config.toml
n_kv_head = 6
head_dim = 32
d_mlp = 512
norm_eps = 1e-06
rope_fraction = 1.0
qk_norm = false
bias = "all"
init_std_down = 0.00404
beta1 = 0.9
z_loss = 1e-05
train_tokens = 266600000
Each number is 128 + 24 x the weight over the matrix's rms, rounded and kept within 0 to 255. Layers, rows and columns count from 0. Numbers have three digits each.

# layer 8 MLP down (transposed), 512x192, rms 0.0734, rows 355-491, columns 160-191
151138129132123114156143153163149107170085143106079169112116180089132125138171121113143093143128
119146124122103151110078134139124127154139149118117099155108099136119157091110125148104111122143
152139150151125131117091116094110074132124146116151112097129159148134149116137090137147096167120
103129106136075141187100121154117163100105111141102112126144097137111170127150110117151153112135
080146097127064132104160138129119126145112137141097145114113128099136121130125140113115120090112
156118128101117153153143105097113148128096121086111151118127117113142117099135130129128094137168
166104081103142144141133109143128101107191125119131134165125143107133100147141137126111146124104
106102143114119119100128133165134090120085113149116066151169174090166131133131108132131184142129
115142121119137170160128164098101074178093101109155117154118112108168121135113156138162163089125
138122137110108120149108134127157161101142086170104150157077131133131110162145136134133109150164
066100079152128127165157136116153135087170143084167117146115137136140136120125135134117161103142
154151149099139129137079092147127117117115123114113130083126154153108163146125161127129077169074
106201111128103113138149128139157145122122129137142125147126133143129131158132094110112116125122
128118120127112168111149101110111148144091132154177146109123139111139133094131119131126137149135
104084111170130073131140156114104104166161130108147144125103082110118157149101126135139125124146
125155115127145121090132131131101116150146114154116118130128104084128124169117158113159103139159
147089130132152121131129113146121171131117089104159131075107161103147134159160106128130130116153
161107135156114110126118148138098112112111086133123186098138119144125094134142160100101119149143
155092147138120124127189172135142173162129141131129117131117120144126120118120119126093099114085
155124097132105126129125135145126121106092131140119117141162146132159129177129174093132138120108
124156110111142104148120121156128110140135111106192114153159123083150168136128114143078115105126
127157140127120122108122162147133108188145112119118093140133085145142104173123111141143125097124
139088114139145140173121077114108128123103138103117097110114158111167129122101145103100151146154
133189137158158152132120175117115119110140106133114114112088096156112110139111116154121129194159
103181097141120117103083108133152165136130124145107128102105123136120173114110135128093141159177
136154108124085129159153116146129088134174163140130136114159129143088086167098161141088070158128
130135097159107154186063123150127132116108098132103130134151172118128156099138095099112117121114
128116119150117136108138139125145108115143135153136099127161112149091080144129132146095142128095
146127160118112135117104105127152145139140146108136117150089148134121122161102094116158092116130
150058132151095122084154108100111060104092106108096100142113136157132120130129115176074167138202
157117117158121122115101104078107099151108155133144110107096118099127120158146124112153164079134
144145132111117144104150148080139121167148105144118120123134103115134123118171179178094102147170
168128125104164166148123120153125126096156116169113134105093100161104139157133116152126092157104
119107116142162117112162162107109127145130108147143108111120101169135128096140136080134108131094
108108141129104118167077086136103156113116113151141147098125143083082162161129154089126161126164
105125143173135149172108149140146096122104103128146087106135096132077100122075152137137065134148
122155115113095166153106124137144106129157119107083131154082099158116150135144117092116130112111
110104097139116141143117101136098104087105168144146161143156156130121142148150112070091132151103
149128136116104107094119063146112137186136128151101115137124143164142116150149123136081106139150
164123120142147168119122123109165128138156133108151151128127159141115167128144135165123108137127
139100129103154161136132158155121096171110120113128098152136136133101099148120137161101147137126
110126124132125146142136142103120094133105132138139139142124127146111109134155131124135146113118
146086149155098140110082136121130156118120127146118124134126144130108095131118134111152142184188
160167174126135148101135159083163105133086090106154138188076119112118115092111146160083135111107
112151139117178128117139114162153139095143095119127128135143155110161134110100091113144125147168
124141141055098130114116117119140096114129128109152154127121102154082146115112143125145133064154
151106142088135113155172124121145146110115158154125085095148110154119110126098115082170108143125
112152112137139125110133111138134148132109117158128118151146145121122120179125112102125164128106
121136132129139158112111090092126120102114075100110087093126083194085100183104133101139132154129
089103148100144116174141101146170113099126072107131131105121120126164169145116132168164098130141
118120148103116121153143141144133153195150115164137079106102119145123149136149124138106113134129
151154082115135135130112121128133147101132080168144159146143143151138133138129125176154134121147
108118146135114149147113087167131130146159131141107163106133174112103168092096119149134153139153
143171145130118114114118127113128134126133122136087145114142106079121131118160149126101123084126
143153122128111180125130147087104072145105105123096114132120074136135092080156160105130108132142
112130135131140158121178148115099132113097095136153136149132148106183123092126146169116115103112
155152117157118067143182136152170103106162158101119131136160119098101081107151142133151114109138
154103133118133086143141154077148133124115136130103136139108124138124113124146118117123120094127
114145143170176119088152093159111095118169156095086152097136107113138090163141121107151121124119
136131130139098105150146164152124189080156130142104137117133135101105139131142141134114117115104
127162149143109120137148154120127124114087132085125096095128145161144159183185104145130110128135
153093114077129123101103135110145164131153095142131140113093103106159125102155107135109129107179
126126111131128142114079146155135076138172111139094144122162132141141077131104141142106146085102
135115113143128129103159169099119200125106100122109160129127115135118135151125133136119148089129
105147125085147114124091132113126117178169117094126091089128148147147162130170144131155101129145
147109138108090128169149118109127108133084116138163139106140128128083116139126116118112122115144
089154113145123102101141133166144145110125105133173105130114122166121123123150144086120096121152
127133106094115132104144167125121139190136115125117146120119098136114079106129122168129125097141
103147108126137116136131148112138135113129111130083126168104143108142145130139140088152103109165
122094121106156101147119105127164148130113123125127116114138123114159135134140122118141156161152
160106128190163190110101158101104131138117094090124112103131146103134158122155125132154095153110
142155125142150113143125147127155125091133129123128141102086109140108147108066138143112169116118
148162129150121159116099118132111108145137132162141157149106135131110110094124096146056158123121
098132132104115118140181137152131118111107117127121105137099126083188121159091119121116135178090
168106120116126120127129093142101124166125156072162091146106140132115141137156187116164162124100
121151106092127100122146123102109118101106144131112117120136141141137091129100129132128132141135
114165128084143155106165196115117136137188146141128120154125104135147111134125122125130177093125
152126117154138127109087125092155090163133182125141127122090099145139082193133153171166129132099
127141127102121135167142110106107066141116107118097124119174131118163135121072111107127105110129
148137108137097122103134106129134148139166137138127119078142127130117128119134146150105080129121
153131102088126120092124133143110136131114096136134067142145153144146150138117141104158146126134
168117140111160123129097123086082101132139108091093157087141156131071122135127134151128136144105
147125124111164110120117158128109123127128142151088136091141078097130118177122106127170127176140
140132111129140117134140122096112107167100136134131108103117111118134134140088139135086122115127
108146113098126144117110126115165135099114133184136147181143108124149168130138152116130142085137
139132114119124158158145159120139103134118132086089123158092160102141116131140121101140072153121
093123119192133103143145154145114100142115081114119125127161174149109113156143127156127144124111
134140146121107072091087092118128163129127121149126136125068086096158150131152118080113166058136
172166158132124092137101154138099137095150143141106095108097130160117101121157096140164127135096
125146140107133196169166091126123138132154101124176151139134158069122145106141120148146158130123
126140101105145098113126104127111102103157078098125093110174137128132137137108121118161127148144
125128103072158107046127109114121142113150096129143127153114179174133146126123110115092122127121
118138141137113113085113082127120098098142101121119153164098145123124116157131138145152130110126
121120137138091165113138162111168115125120100079133099136127144079129146133139116150113089125143
163122112132164132111130108088138146138118121128128151130130073096097151109144150123150118120150
123139145161120134114160123146139105101140092122116117125117115114120119146089154139133139156064
154146140122125156115111144096103102098161140121108114131140078126137179112127142134140146110199
172125160140117096118058141111162139162157106161143151138105103178109160130112143177163122140116
163108109101145097125124127140147103124113148125170110135110093164151139110133114148164096122109
149100108140103094159109126136144136098091108145155126163119125128108117126139138089108124133110
114091138099125118150135111134113152111141105098091130135118114130155150167121160102128114122116
101105133093119142153093126147138150126091092107139101132161168163124155140115101151065121120159
067140146158130149162123133111154141104159130109112092131101132119142139112118101127171136090131
138097125136108112158144075168112123152120121107140138144119133089139113181108102126116147090141
152165135121130121139110115117101112114123123121130151116173136153139113147126136105139145144111
141111130094089088102161126091098133126136088099160127172143167115111151101135093115156153086122
111131100145157096134104136117101124148105135107110106103131134142175127144118111104132150132098
128107099096179120158154159125124154160166124142191141104097112095118102131141132122155188150126
141109189136106118138141124123100148083105112113119109110141153119136151075154142165146171115160
147131133139105107131080122124111123139182168160125096140092089161119089117133117135130125190129
189066139113200145146137160127112129137096115108133128083121132140124146142124152110144091090160
160169109122115167105146103140112115108125059125113118130141144166097146111100141072096175106105
157116134104121113127114161146124159116121144126155133126112153081129125098131094108139146094131
177109133145125182163112126100111154117105122129139128143124172151080110123117143154102114138130
154104136165106119099116132095166152117123126151179168115096117137109149134146133124086168068134
130135102135144141096148152150082083175118127160112155114111089147167168106122114169149143124161
174130141100104087101132112135100130114134085106130136063087095139079168112122127150096133118116
125121157133129125139155123134117138136143113103071122113144154119119151132132134116132147134139
126116100126117114155069101103101122164180109136113110166124137160134132129168098102108174131151
127157059136136151177202124110125151114106119134148140116121145114114137101169142159136118132138
170120144169123156142141119143155104123102095095134155202094122159129117115104131110128181138120
099127153079126130109103139136126118162157134121139142166108122134163048148108098113147114133111
118124143152121120109125110099135163117126121093158134140138150142110118151106096115145148116120
113159129124135121118097093105128143124161156127128124135146106138131081117145116119090091166112
146102101130132136098128154103122102102137140157077165109128126120126106113116122131125146143120
130118131079153159147158077080127116147167108147091138107125124118124164101152115171130120112132
119145147157092121133136133065167167098149126145105093118119110130146153165126140092137095134128
110132160155121148097093125164156159151134122136108162095158098129109135116149165130121121099084
103115117165137117140137119115132105127107117113182109156129093165119109148133113157119109136151
154121111137081083078139117178143159139085138139145103117129105172117146137150136137116132132152
143128118123116095135140098174096144137096122136121170105148158145147091134144125136117091107116
117108090094101106083136157148132060155140140190132125108096135146139115141090114136182147131130
135111134135127123106112134152112152119122140108108122098115170104152148123171123097135098147118
071117127092149142072121138135120097177147131131112136123133109116158102133164132117137110118108
120112159145102126098158140147122134095121138109158151164149122095126132156134122127100152149138
131139097101150074123107111139079155141077149148072130160093145139138149096138105127161183081116
136106151157119113126189116157155110142135134087096145108110160079144100157134115122120161092145
# layer 8 MLP gate, 512x192, rms 0.0768, rows 356-492, columns 160-191
151110125170180120118165111154132181154130133126158140158119116100105170158142120127125149154097
143105149143154138133153105193132120106130155097070139117171110135116165131144086107136150130165
106143093133122124138098132137125081140132131131172122178112107131134110148089087109111162114090
104102093143094117135140130130105095123071128159142113133147117127138148153141121105153145174112
144122151139096149121149141120119058118137108088147139083088086060128134119099138112124126103094
161124100116134105142100105099181134103152126110128151142135095156112163150121158135120169152126
151129096132111117143165124115146130132107157145150109128121141131127129094141117099106121108111
113117106141101104085174115138104113104093108168124130152142130148133121107166135159146087145134
145138106118124129144130100150157115131121148171154061129101168084166147101152121106106114147145
100103163129148119092113146125141106153143155149139126144137139146127121141158145085153105118108
088124121122112104146152153108098142144102154094097101121117124140116096145121136105125138110150
107157130155138123124093114112146111099126137124131151157148152113152141142123104108145106081154
130122141143119101188140154088152146119117140076110120147170100097134169164102149121159130124163
069153096144126133151107130134103133111141118116121141131149121127116139147107114120114123153165
135161151096107117099163147146090121140100154133134172115100149120141103088101099159145128129137
123164106088144127120152151089084134118142101086137141143118135123090153122135077124138160136152
141113099134102107152135087159114127087123113103094127144135111157132127154152156114131142095085
140130132102149109118110134119151098115149146128112137162151118108159164131133173133147145112177
177135148135119135123141127140129160120154106138170117160068109128119119138124116131142126118152
123117132136151150089126090135125154119086132155134122184114089187117162112160142133125154159125
117138072117111140118121126086113168145148185120132125138144139118109136102133105135129142151083
091150105106121131096124136133129084140107128126137179165144129135107134153142141112128145150144
095154146102101102129118108142150163149132174123116128114099125116141165147105162127127095091095
134183119141117114063110103143121184139101124149114134125115140098148157113105129085112148132148
136185133122104147138132107114101115126164171111123128162120114134143116111150130156134133084154
129111148156118116145138123115096140083096119090148147119148129141114163128157121098146130145129
142127119116090127120146099182159173144088113139146130127135163124125147139142092101100131193144
106143115090133127086173135153131140123080125141139153152146106176121174152107105120136167145136
111109122141100128118134094151138116102151125121109126139129111116100111106122120132151161136153
156088132095149095120126156205068154104104121086083101135097182169111077141140119078138064133138
101123099109082086121131153121152121140111116161123129129110117125107133056163081181151129080149
135125100134129089136107130175153141152122157147168127141123151131114125119102159138099101100140
116111160123080172167140147154150117093101108169146135135134098138124110132116123096083113123133
146118142132105138125155154166103168143145138178136120204119088110117151111101118136079135130129
141098137088151096078096075093114113074055156112078143126129166169108153146126122144136136082106
133121160102114121126096123124136125097098133149139111089186101149141142167130142106147165132160
148171101118152112110131150115134146133138142147134078150118142156121097147160144141123111112140
130128148130095117116124128128149118119112114098119148112121120078140171130150134138157131136130
102117125105097133154157116114148110133112151125121108105150085142161117160114134150098117141168
153129149129115106145083108112118154083124107097138108119150137086097148148132087177137106119167
124111123135119097148099131114131114107106151142143099097126090130088159127132117126154138111125
091126109164132153129161117118123158080119148130119112168108140150141082148130123104102110171160
113118119117166146078120098126177090143109136101105153081128126108091178077100116163088144131120
103104133095120132083096120094088094164129185127132145110123132141125120101132143123128115134113
093135153137139124067134175167136116123102186116116127109139094112112121087121098106140130102116
146123082123116123136134131115126107105100126150154109132139116128126146070151112119091120113128
136116146108151147160095107139158129106145159095147135090109140129122152073125141129130087163164
103131119135127168114156128101117136141098128130095121165123105149151108103097108075146089132164
130150115121134126114158146148163106110110090121125119123099074121096146131112107125147176119109
117200107096108131098122141103097139124133137144139174096128133106108120091115092087085166145109
134088084155110163173073136122136162117170135107161128145092134133124121097196175120108156158105
103130088097166094094175115142108159153132125155145133101101112115110141121113130130119118088150
154097088134099107119131139106098131087094133136160117112113146086160112123123124130124124146114
114148135154113133125138117098096067127110137087120123114109130142114145106098160120112086121144
152158112129127069117112159111145128137152163127115125111129148138157153130139106132135164113154
115172140136143123101163107083112119143099107200129154138096093146144115152132122097126165118094
152124091109192149175141116144107112075126158128076160118109080127120135118103125131121114123128
120111129085152131141122147156115127140107156125152158148099129103147134161084143133131111107131
140091127113147138140146111098158103160152128136153147085099095146126143168130101131125124124129
108115139173110129119141166141110080115141132155152123126112138125093133125124123132142094105124
080137083154120149113119132141095157098102139111099188149148143158125102122120108122136170122136
124137143108171134133142120174133149156127097147157110123136170122126150106089149114115112144133
148135125117078068129136120143143122149098125141099176142090114105150147089111107152119112162147
147134140121157101138086133126075098121132123149132156124131112152113111117152132118101133173130
151122126138141187154102130153149157127127157150093113152139118103108137103133131159152121095063
128146125124104126162077124111097137151112105152139118122108124136074172149126141149085146104109
158130132137130111085107148156117089130090096160116105153104096140124199121134148097113131109130
165122093119130083167159163161143143134089125137139137142090140096063140094141180100095133126119
110078151151160120141112116115133112131134082150104145154154108113118138102121143101118142132122
172134082127111106132139111134172136147088138132152145164131091121160113093155122100129178146084
147157122126111161094125145160122102156117139118144123091121126109116118124117084107121133100159
154098103121132139112104106146099135091141113102106171138135145133128163105071103080094139136153
130155123115085109116095124139132172164094101129115148134119119090149137144154092134125157067103
150092096137159135144134152110149122151084118140140120087108140115109123080170081122113174133104
116163140103123126109164135116108167099112158145109158138131162119112145115107131140148119153146
141093192175139144129132079147100139144040089119136136096123147108128140089129125149092087166137
117147149141110094126104155120135122119134099147134117144139143144120141136151139140189113128112
145125122090129134175108138134107104136159138146104167113108166138146134124093101161150146110128
163175143078119117127113133102107131077123186150139128115098126147122142170134152104140118118103
129160152107117115134145152174093124150112159164110170155091128148115126147112134111138162100134
139128151149138134190123114127110159077133130133122136099152128105137111137133147133135122099131
115145100095131134105135116139140130124071151146145118111150168147130161151163135086152139120100
141115098065097124148093097077141130150141171095143109110159083099095120105137133119136104102159
155112097131137090161121124162131112137143125110163130128088107077107115072161110114096123086133
153122101084117127104130114111126125164149134105146099110103135117112083104146136131108128077196
105142109134100133149071162140140116078126154173112187111118167137112095116161088129097156108098
094167098186123139109128186178117152094131142114128126094099164090151108107052113096143139147122
128119116101142127153089132142095113145128153144107129156116150114102089127137098117124169109099
116130133137134169143126077113122137132143085120174104167138153138117152122112132142113124128123
104114109076138098140123140103094094144095118119077149122108116174128139106138076092111153108123
157077075094145121131145153113130131162116187103114102158140133106135114145128148153135168134107
156151144101126112084125130139122145156152109114133133163144106125132147123138134121122121095146
158168153156157118148133104158103109132121138133118124131142079120100142117129103077111166139093
135108127168147122129142103107121165141123149151155089131106146126135103121127098134086131123136
124147163133115134149084142133095129082145174121142134134122102101170164125150148129124121116123
128173111148148113163134160126103139132154131134093109143123114138114138125122097109115097075175
121104059124111132158115143116156130127086132112098103126139104090142104124139129091149176130135
131156134133158140122106130137152131128067103144095145107132179102145146163145112135155149092033
119118160158110144133096152105146104127145130112116118095080155137149161144120122124112089110102
108129103110138100111176128091107155142126143163153147104132144129150098129160086081166195117109
123141108099141135084165128140151101150087120101157057171134142157117124089116138097117095178146
108088164115161137108131183131154153101125121150121092131132141152126130141136140127081127171137
149166158135120076155108145102145125112113096134148114098146130116118146134124122132154150126130
132128133143143150121171123112144125143113123154127090141126103120157153087104111114164104127130
122162127114105094117158142132126141112120104142094104101135100099170129138124025113136137124136
113099134102150133097169141160121110141128114134120144158102135142103183117110140142138114109113
162137151177134111107120137133125112108099111127164131123086141154134138075159102082126174127128
106134130094125148126103112096155181113129117144133102116106094159126072145079138091118150145117
151148143138138120134090142124123106136160125096128146129149112138128158159116128083151156157117
170126115118092150113112144103172104150147130119117151128124094140109167139160141116170111124132
115164152146169092102133138116139153152113148122108099141108117144134110137109126174138138094114
129161104111124112101138170127094160138138131184117169108135119114164143132149124119167156141129
114123092159114127137109151079144126088149124066168128147156114107122115106100136107090126144084
086112090125162096181144150169080124110131140092099100172109102127135158134117120112127134164108
139139132108121142116134133122106110103139162147119127152105139151098073114173129076143169146082
150097113111100136122134101132134158108136151147113108150102117141140097146113128135156132084135
090151107112133096127122124104078139137134116144114120117102133147153147113125136141140153137092
148141126117109073107069105163155101135144106163154104176142182153105121116119099141064129112143
101143115120083144132112141111133143146099169140130137129121104156154097100099089100152143134149
162124123106155156129172105145152155104159128136124142151121105082104149094150121105145138161080
187120130086094141132103142154113108107121142125102162123129144142081121112126094168129118118127
115152166065120164143107096146113119106115156130119119138140125124105125094110143118112171153181
130156128144127132182116169146105132136122133116123128135128132134191120143106132124151100097147
110151094147151136125170134099190125138129157132163081128141076132164159126102098080134172125126
114124098148118140085132153147132136106115145154103141148073068116122130131150133140165105128113
126067121123110114107082151122169139079126120141127140139095133142113130128155109091182127090132
092094133124148126109120116176133113096103136131133125119105148108130142126132088124145112180119
111131147089147107079109149126155167124122158153099144097121124138089137098111113101163127124119
147099140120119085129126134108113118119125116175123136133164115147120122115128159118143141122114
122122119132197127157126151100131097079130065106119150133147099180129112096127147142093126047141
109112115130129140088132146116145088100132144156141147113115113130081157108156091118166167127151
124108166089109136131122141137104110128126128124152129131102096134135133147127155070097095131139
142152135089145135115131113131182098101151158125123096145083093107129192139165166193135161125102
157173118116116090115102163119160174116139106113076142091127123119118095080163105111126152117123
126114120157135170141073139059123165175117152088078105147111126123126139158146139105104143136117
132104123121178114144166138123164142125079157155147098086130161132121130161125170094113137168093
112149114127118121119154138131135141100154113147080143125119156130069127140138101090172115120072
# layer 8 MLP up, 512x192, rms 0.0744, rows 356-492, columns 160-191
143139133111167139152154167122136177158144122136120130150144133144130097091118135116132156152114
123107097107144112147125121130116204143139121120161183170133099150174151141092174117126106097113
093131145135133109146138172151100111140108120145119145182152158147182164130125122142115120138134
126092147102138122150122128119132151165121116115107093151138137046125128132134108146119119151129
095114153073112114116088099123126135152124137137082089101170103144146085112172138095129124124130
117156114136118150152120130117157126126151129139166158099115152135145147103140115140097114136160
095118121108138119155109140130136095152139123168123165128153116122098150084133130111146106134122
138148127157136149142103143073130136161124137132120087140067143153128105140122194121178132138129
114144131146142102174121154131130120142133119164115119122118163116112133105095106165095110135145
118137105137128162124143145111131070099139155142143134158099119163137176151102137150124152071112
106146139169137168125123118185110107089146094100137151168171134100160183088127119130131119156131
155141172116173143157135127125138074176126148123117104070126102115169089128116126160174163120160
145100121122151142172098142098119123112132137083122112128132149118093160131112134148134146142143
132138153125128125124154172152087133133130100119171099112107123123111129134133124115116119177132
132146096141113112116093140148128096169145124133100116118136122106143171096139103125107139096089
164160126140161125126086142113103098144132127101128144138111103095156146127163116101158121093128
166082141125141131124136147169122149127121101125118109173161157161107163124096161134144171140120
160180122105129124120167134131110155099145079091155115114133090145152156106113119142153151082141
083115148134110089136141158128115136154133123114174168132115126135115115125114108111099148147092
142130148109097133104110078109089082097136129122113137128110174116137145143138119103075074107087
197118131110125105164127134112128106114064174134144147160104117142151142165099136116111156125115
107115096197125138140103144123080134118183122111122107142124103116121153138106120129115160158132
118165153087145075111167147150115115170128166115124105163168153114140132134087132113121142143140
160092155097123124119162118135112102135095118118153181106109152135153147131134087171143152126174
106127084119126112157121155146154133155143130102122127134173112125139121175142139122158111111108
150093105127128150123136093139138155099110090162119107108102124122105128137131082154164112102124
052094162106126108111126126123108088156072154144109151179160147128099162138128162117092114109147
094080089113122167136165131130156098156115095155115176156119151155163116121089136146130136115081
123150127156126130134121098131138119159131099189128139137114132138161110120097133100110137134129
116123144121157119108130104125168102110115127100133100126117097147113081151120095143139112143136
133142123156093139128086157098130131143155087148115125117096134150139166104139137127105121164147
111099128143136142110119127113122120082135178126135159108131156145148117128076098170112122163127
131153082115115116117100172144115125102120119112148162097096139143102109136130119130075139113154
137126180112118107166162101121130120127093155146111146104116103082106137147111098141105077124144
113134113120148105119117109163143128153109173204106139123138156127139098160111153127182166118129
131160105131118154099136132195125140134121077121109121163108143149145128134114130148112125116134
137102107136134126220068112115119088149123129102087136106135133128120125112097134101142152127140
147145123137103148143126109133138136151113119151150116105105119099137111111128127093144124103153
118126120094138125115113131161122139130114127145078125176109103121130129095125163142152119119098
088158063107072133128160129159125130149126183151141094121141128137104108147139143124135124117110
130156130103102102119160144124141114173157143120111122130144120124169128159149135084103129135141
130135132093130116150117125117136166179124131142166137133170108118135128107131138129116140147204
108147137125121084130164169156132129151109142111155094148109090119149143149131084126117104110138
115155117129135178153111119074139127133147133172152159149143130124150115121119133142161153085119
119108096143098143157124130151152122160134122160169108093121118127210149155119126122142154125131
134091125136131097130066117104107121111126148126130113104083138139162101113139108111141167109095
135151145132123135128115096126132120115121145120134099104125187146141123112113135178119077137160
069122171126197104128118150146063091152108107102144134095111094121114168118104127146149127148064
097141125142147123118182101125069130169138127112156150120144158112117156120109138083126122124116
152124116120145105152128120066119130120124118173104099106137095125163109139126102134152124109116
146083097113167153117128064116124115135110115093160137102094137081099118126145161143149117144090
134116118189085082139140138117093090146140150139133123093113086160118161087165090162096116096164
170109147109160119154120100169159125132096135174095088114133141103147148166151098119172127121125
164141160076130075150142129138166120107136130170101156098156161157096151133146129178123107133143
100094130119154088101172142113133116174119165123145134123086124072135149107128090113110148150161
124126109113144122130147139109130115082125140133104168087132124104136087130165122138116089115126
109138151136161119126146118168173136171115101116102106154085107105169143122076115109117113108114
116096125141130108098086141157090140128113104105101107141156114135127134115188128124137149144114
116171137116160141103134119134113164124088160157171084155120147151158129095117098184108151155150
085141114094129126126132122084097179105142139144081148146142130151154124125144131114179155182089
089110145155114135106106131107133117115127118166152113100153121163150142150107144078171144144096
123117137125160116121196138144112118127115107148121098113136146162161083152100125171106140145116
088181154165123145139115124145115163128114134110108133157136120143154158102093155120136106160123
142162120122175142139116137102104111095126101104127132145105105154107121122095135118101137102104
152116144119107098134121128118105169134115128161125155123138113131107101107129100152141108094150
143124132105162116105117105106134083154124133159164156090109138137096142097139151124155077123138
161111125137145117164151117057145125137142129129156123086087105106122114149130112087137155167117
118128099160142133152098108105134141114090126089094107151135121143129137078174154084151135154076
141164146165156113145128113117127146125137116148134144153127158175144147136123145142150100145171
104082120109131102156129089170126126113121108113149124140151143098173124108100117102112152125146
138072137134150135120150137174142132151137165141130037116090164119152128129168120110130158141139
102117152141119136179081162091121098104127143132168114124146128084142103135088141130086074117175
114113102128123154144149105160156096111138113108094102174142145102116158110115134124114139091129
137135115103111127123128137112142111101114169137184171108183091125184132125125104113159152125116
103109093119163082120171137107133087098175135145125126128119174117138098102095114165110104106161
132066148161132123112137101118136126147121109120100141090177119132177105132099117140165112129163
122136120156124121161140099125057134112134085109120108145108107142168109094126104142110137173124
148163151107154143106152106147101181119137118160143133127113097139152089131106119093116122106134
130138155127108166151141154102123101135136108137140143125144111101090135167155160087149081124100
156100125118127137113103092122162182079124095121110072149113131141115095062167123109147122126188
142130123150099145147168118159132145106143097136104113108161153117105147126133128128129162085095
163111137145147116154102128123143175132098116111128147136134118130169121114147094120124124130114
131135145142132160156134122096142168157127135112101131098130118104128146161101128174168156150124
106160187160120140134129125159120106126123143142125119132124135116117136113091120175113124143097
104103125111155122137128103149124144154140106123174138107134144171077113151139139119118134117147
158136163153131111095136126084130142119159148100174103140127144092155152119162093156137107103104
147139182150154105115099120155115119080113106144126110107107164163059113190145070122139133108118
103105099111099148116147135110160098149113128115130123142102122100147137108102144125134094128141
152135206110146094128116091118138150127087119059155097145134133112112137123128074109154091152119
130117136095114107112109121125150137116141139077114112102104095112121136122143117126134144126120
150143126120092167173099120125104059131190162142137109077147059123156106113102096116155115133151
124127087131139106135112145111141123105079084153099105115169113157111111129175124059149154096140
116069102190140162103123127142155144137116153075116126127129098105146111112070102123134153113134
163132180117129147160161106149112176159126126117133092138135124121137139123116088116098158163116
152142146147110137116116129144109138151073135103120150114089180111109149118134136140111127129140
125099110114142171135130162143123099091124134082083127088125178091081147135154116115109108110130
103104132167118143141103109170117079135121127149143088127157128144108096120112115091132170085107
118122121127129120097080123137155154143140127100116150105162134166126147121143136112144167104150
137123113072186143130113151115108102096156158099127104154113135132155154162126116125145152116166
138191135134130127137138105111140134078139131122116111116094138132136137139098124117162131123121
129151132151154137068132127160133111176132106129137144144147088102141099162080158092116142135158
133180129160093142110098176121134144114136136125166095124161111133142132126157166101131130172146
111118177089153164155124133099172143105128081134146154138154137117142158132153134140145112111104
070101135149122127128152146116142125160076128130166114137148133128136145122109123149146126104102
126129148073103139132129148155157097110105145134140110133097155087121089124143098111097137149158
133089118128156080156106171154112093100136123098122124139109153152137132111169115115128090092138
157145156119127139131114130107159163138108119130139150096100118143161125114079120149173141145155
111120102164127101157209083111150110084109162125093100131093118151174128086136163096143082086098
131094159128133150150109093127071115129113140118119140143108124128121157120128143163102137106116
096113157091084130142095161111158144109136156096147144123147121097160133151119128136158138130137
142103115158125130090113163156111113115135131133132106129126119143136144179075129140099173158139
096150166097087165091113097143180084107104143114125146148147130126112120121175099142169119106084
115103105114111120176128125126129147121130174117150125127128127124154116141116120107138134115119
150143066130144098127169146130082089109139109117157097108154069127115123132148105134110095118166
087158114125160144107151134131087156134125072161139126159162114159149109118155111113118174116175
102117099123137155152123141138132121126109168145073098134140133100129115146162106116135149128127
117124117136098168122093117136106107110148160176120086142135132133154147072160091097138099127116
099201100142088144071150134161121120131089127108159092130112100151092139073123138147117108121107
130095102108126140122095142089091132127143195145113153131120134105121131136160156142086094127134
120144128082100148131138119114143101089138145103118143123158090155133143114130100152117150117136
096169132155126084116130136173160150129127135124130140070147146159145141115180129135082138132091
101146101124170108123121145159169127141102093121109149176150131137134120141112103174137141154105
129159112162150113121159141127092133112113105134092141134104134139125144094143131115103108121092
141150151124095126132162121153137183173121144091122081110075107116117110157136144095137123118107
090144099108123117131153117117130101132158097137139163157132111095136119146123135121131098123132
112113113099143164177107115146115147104143114128119084106071099128058147111090134152117156144115
092109154090116112118154101196091124109131169101135150120155105120181093087116117146167117134151
148150150144127132103180144144154102133116140128168129135096129112130138128082160107118132162142
111127150131149122124113136108126139146109114133162148099109120149176126086147078197142154112145
176108177151122163132136123102118109096133151133151105116113099126087130153145133116156134120088
165135128129137113132172121165129153138101109114166147122122118133095104108115113102099106171134
110151092143133136092141102204128138154114127122139117077143088145136150146122129124134152173138
159131117129135158083110126111176112130160066122119133126127103180143125089141146121074125136107
129149173103134095113156146137146139109120121089122130087080083148155101103145079140153152135090
119140124117157144111125118103151120097076123129083169159107129125110138113164117132157168129155
148146149119128161114111155153169134188118116104137122119099098129144152138110127140092165117137
136139122119118144129129099070140144097137144155079156142177124153154091122107087147131066127094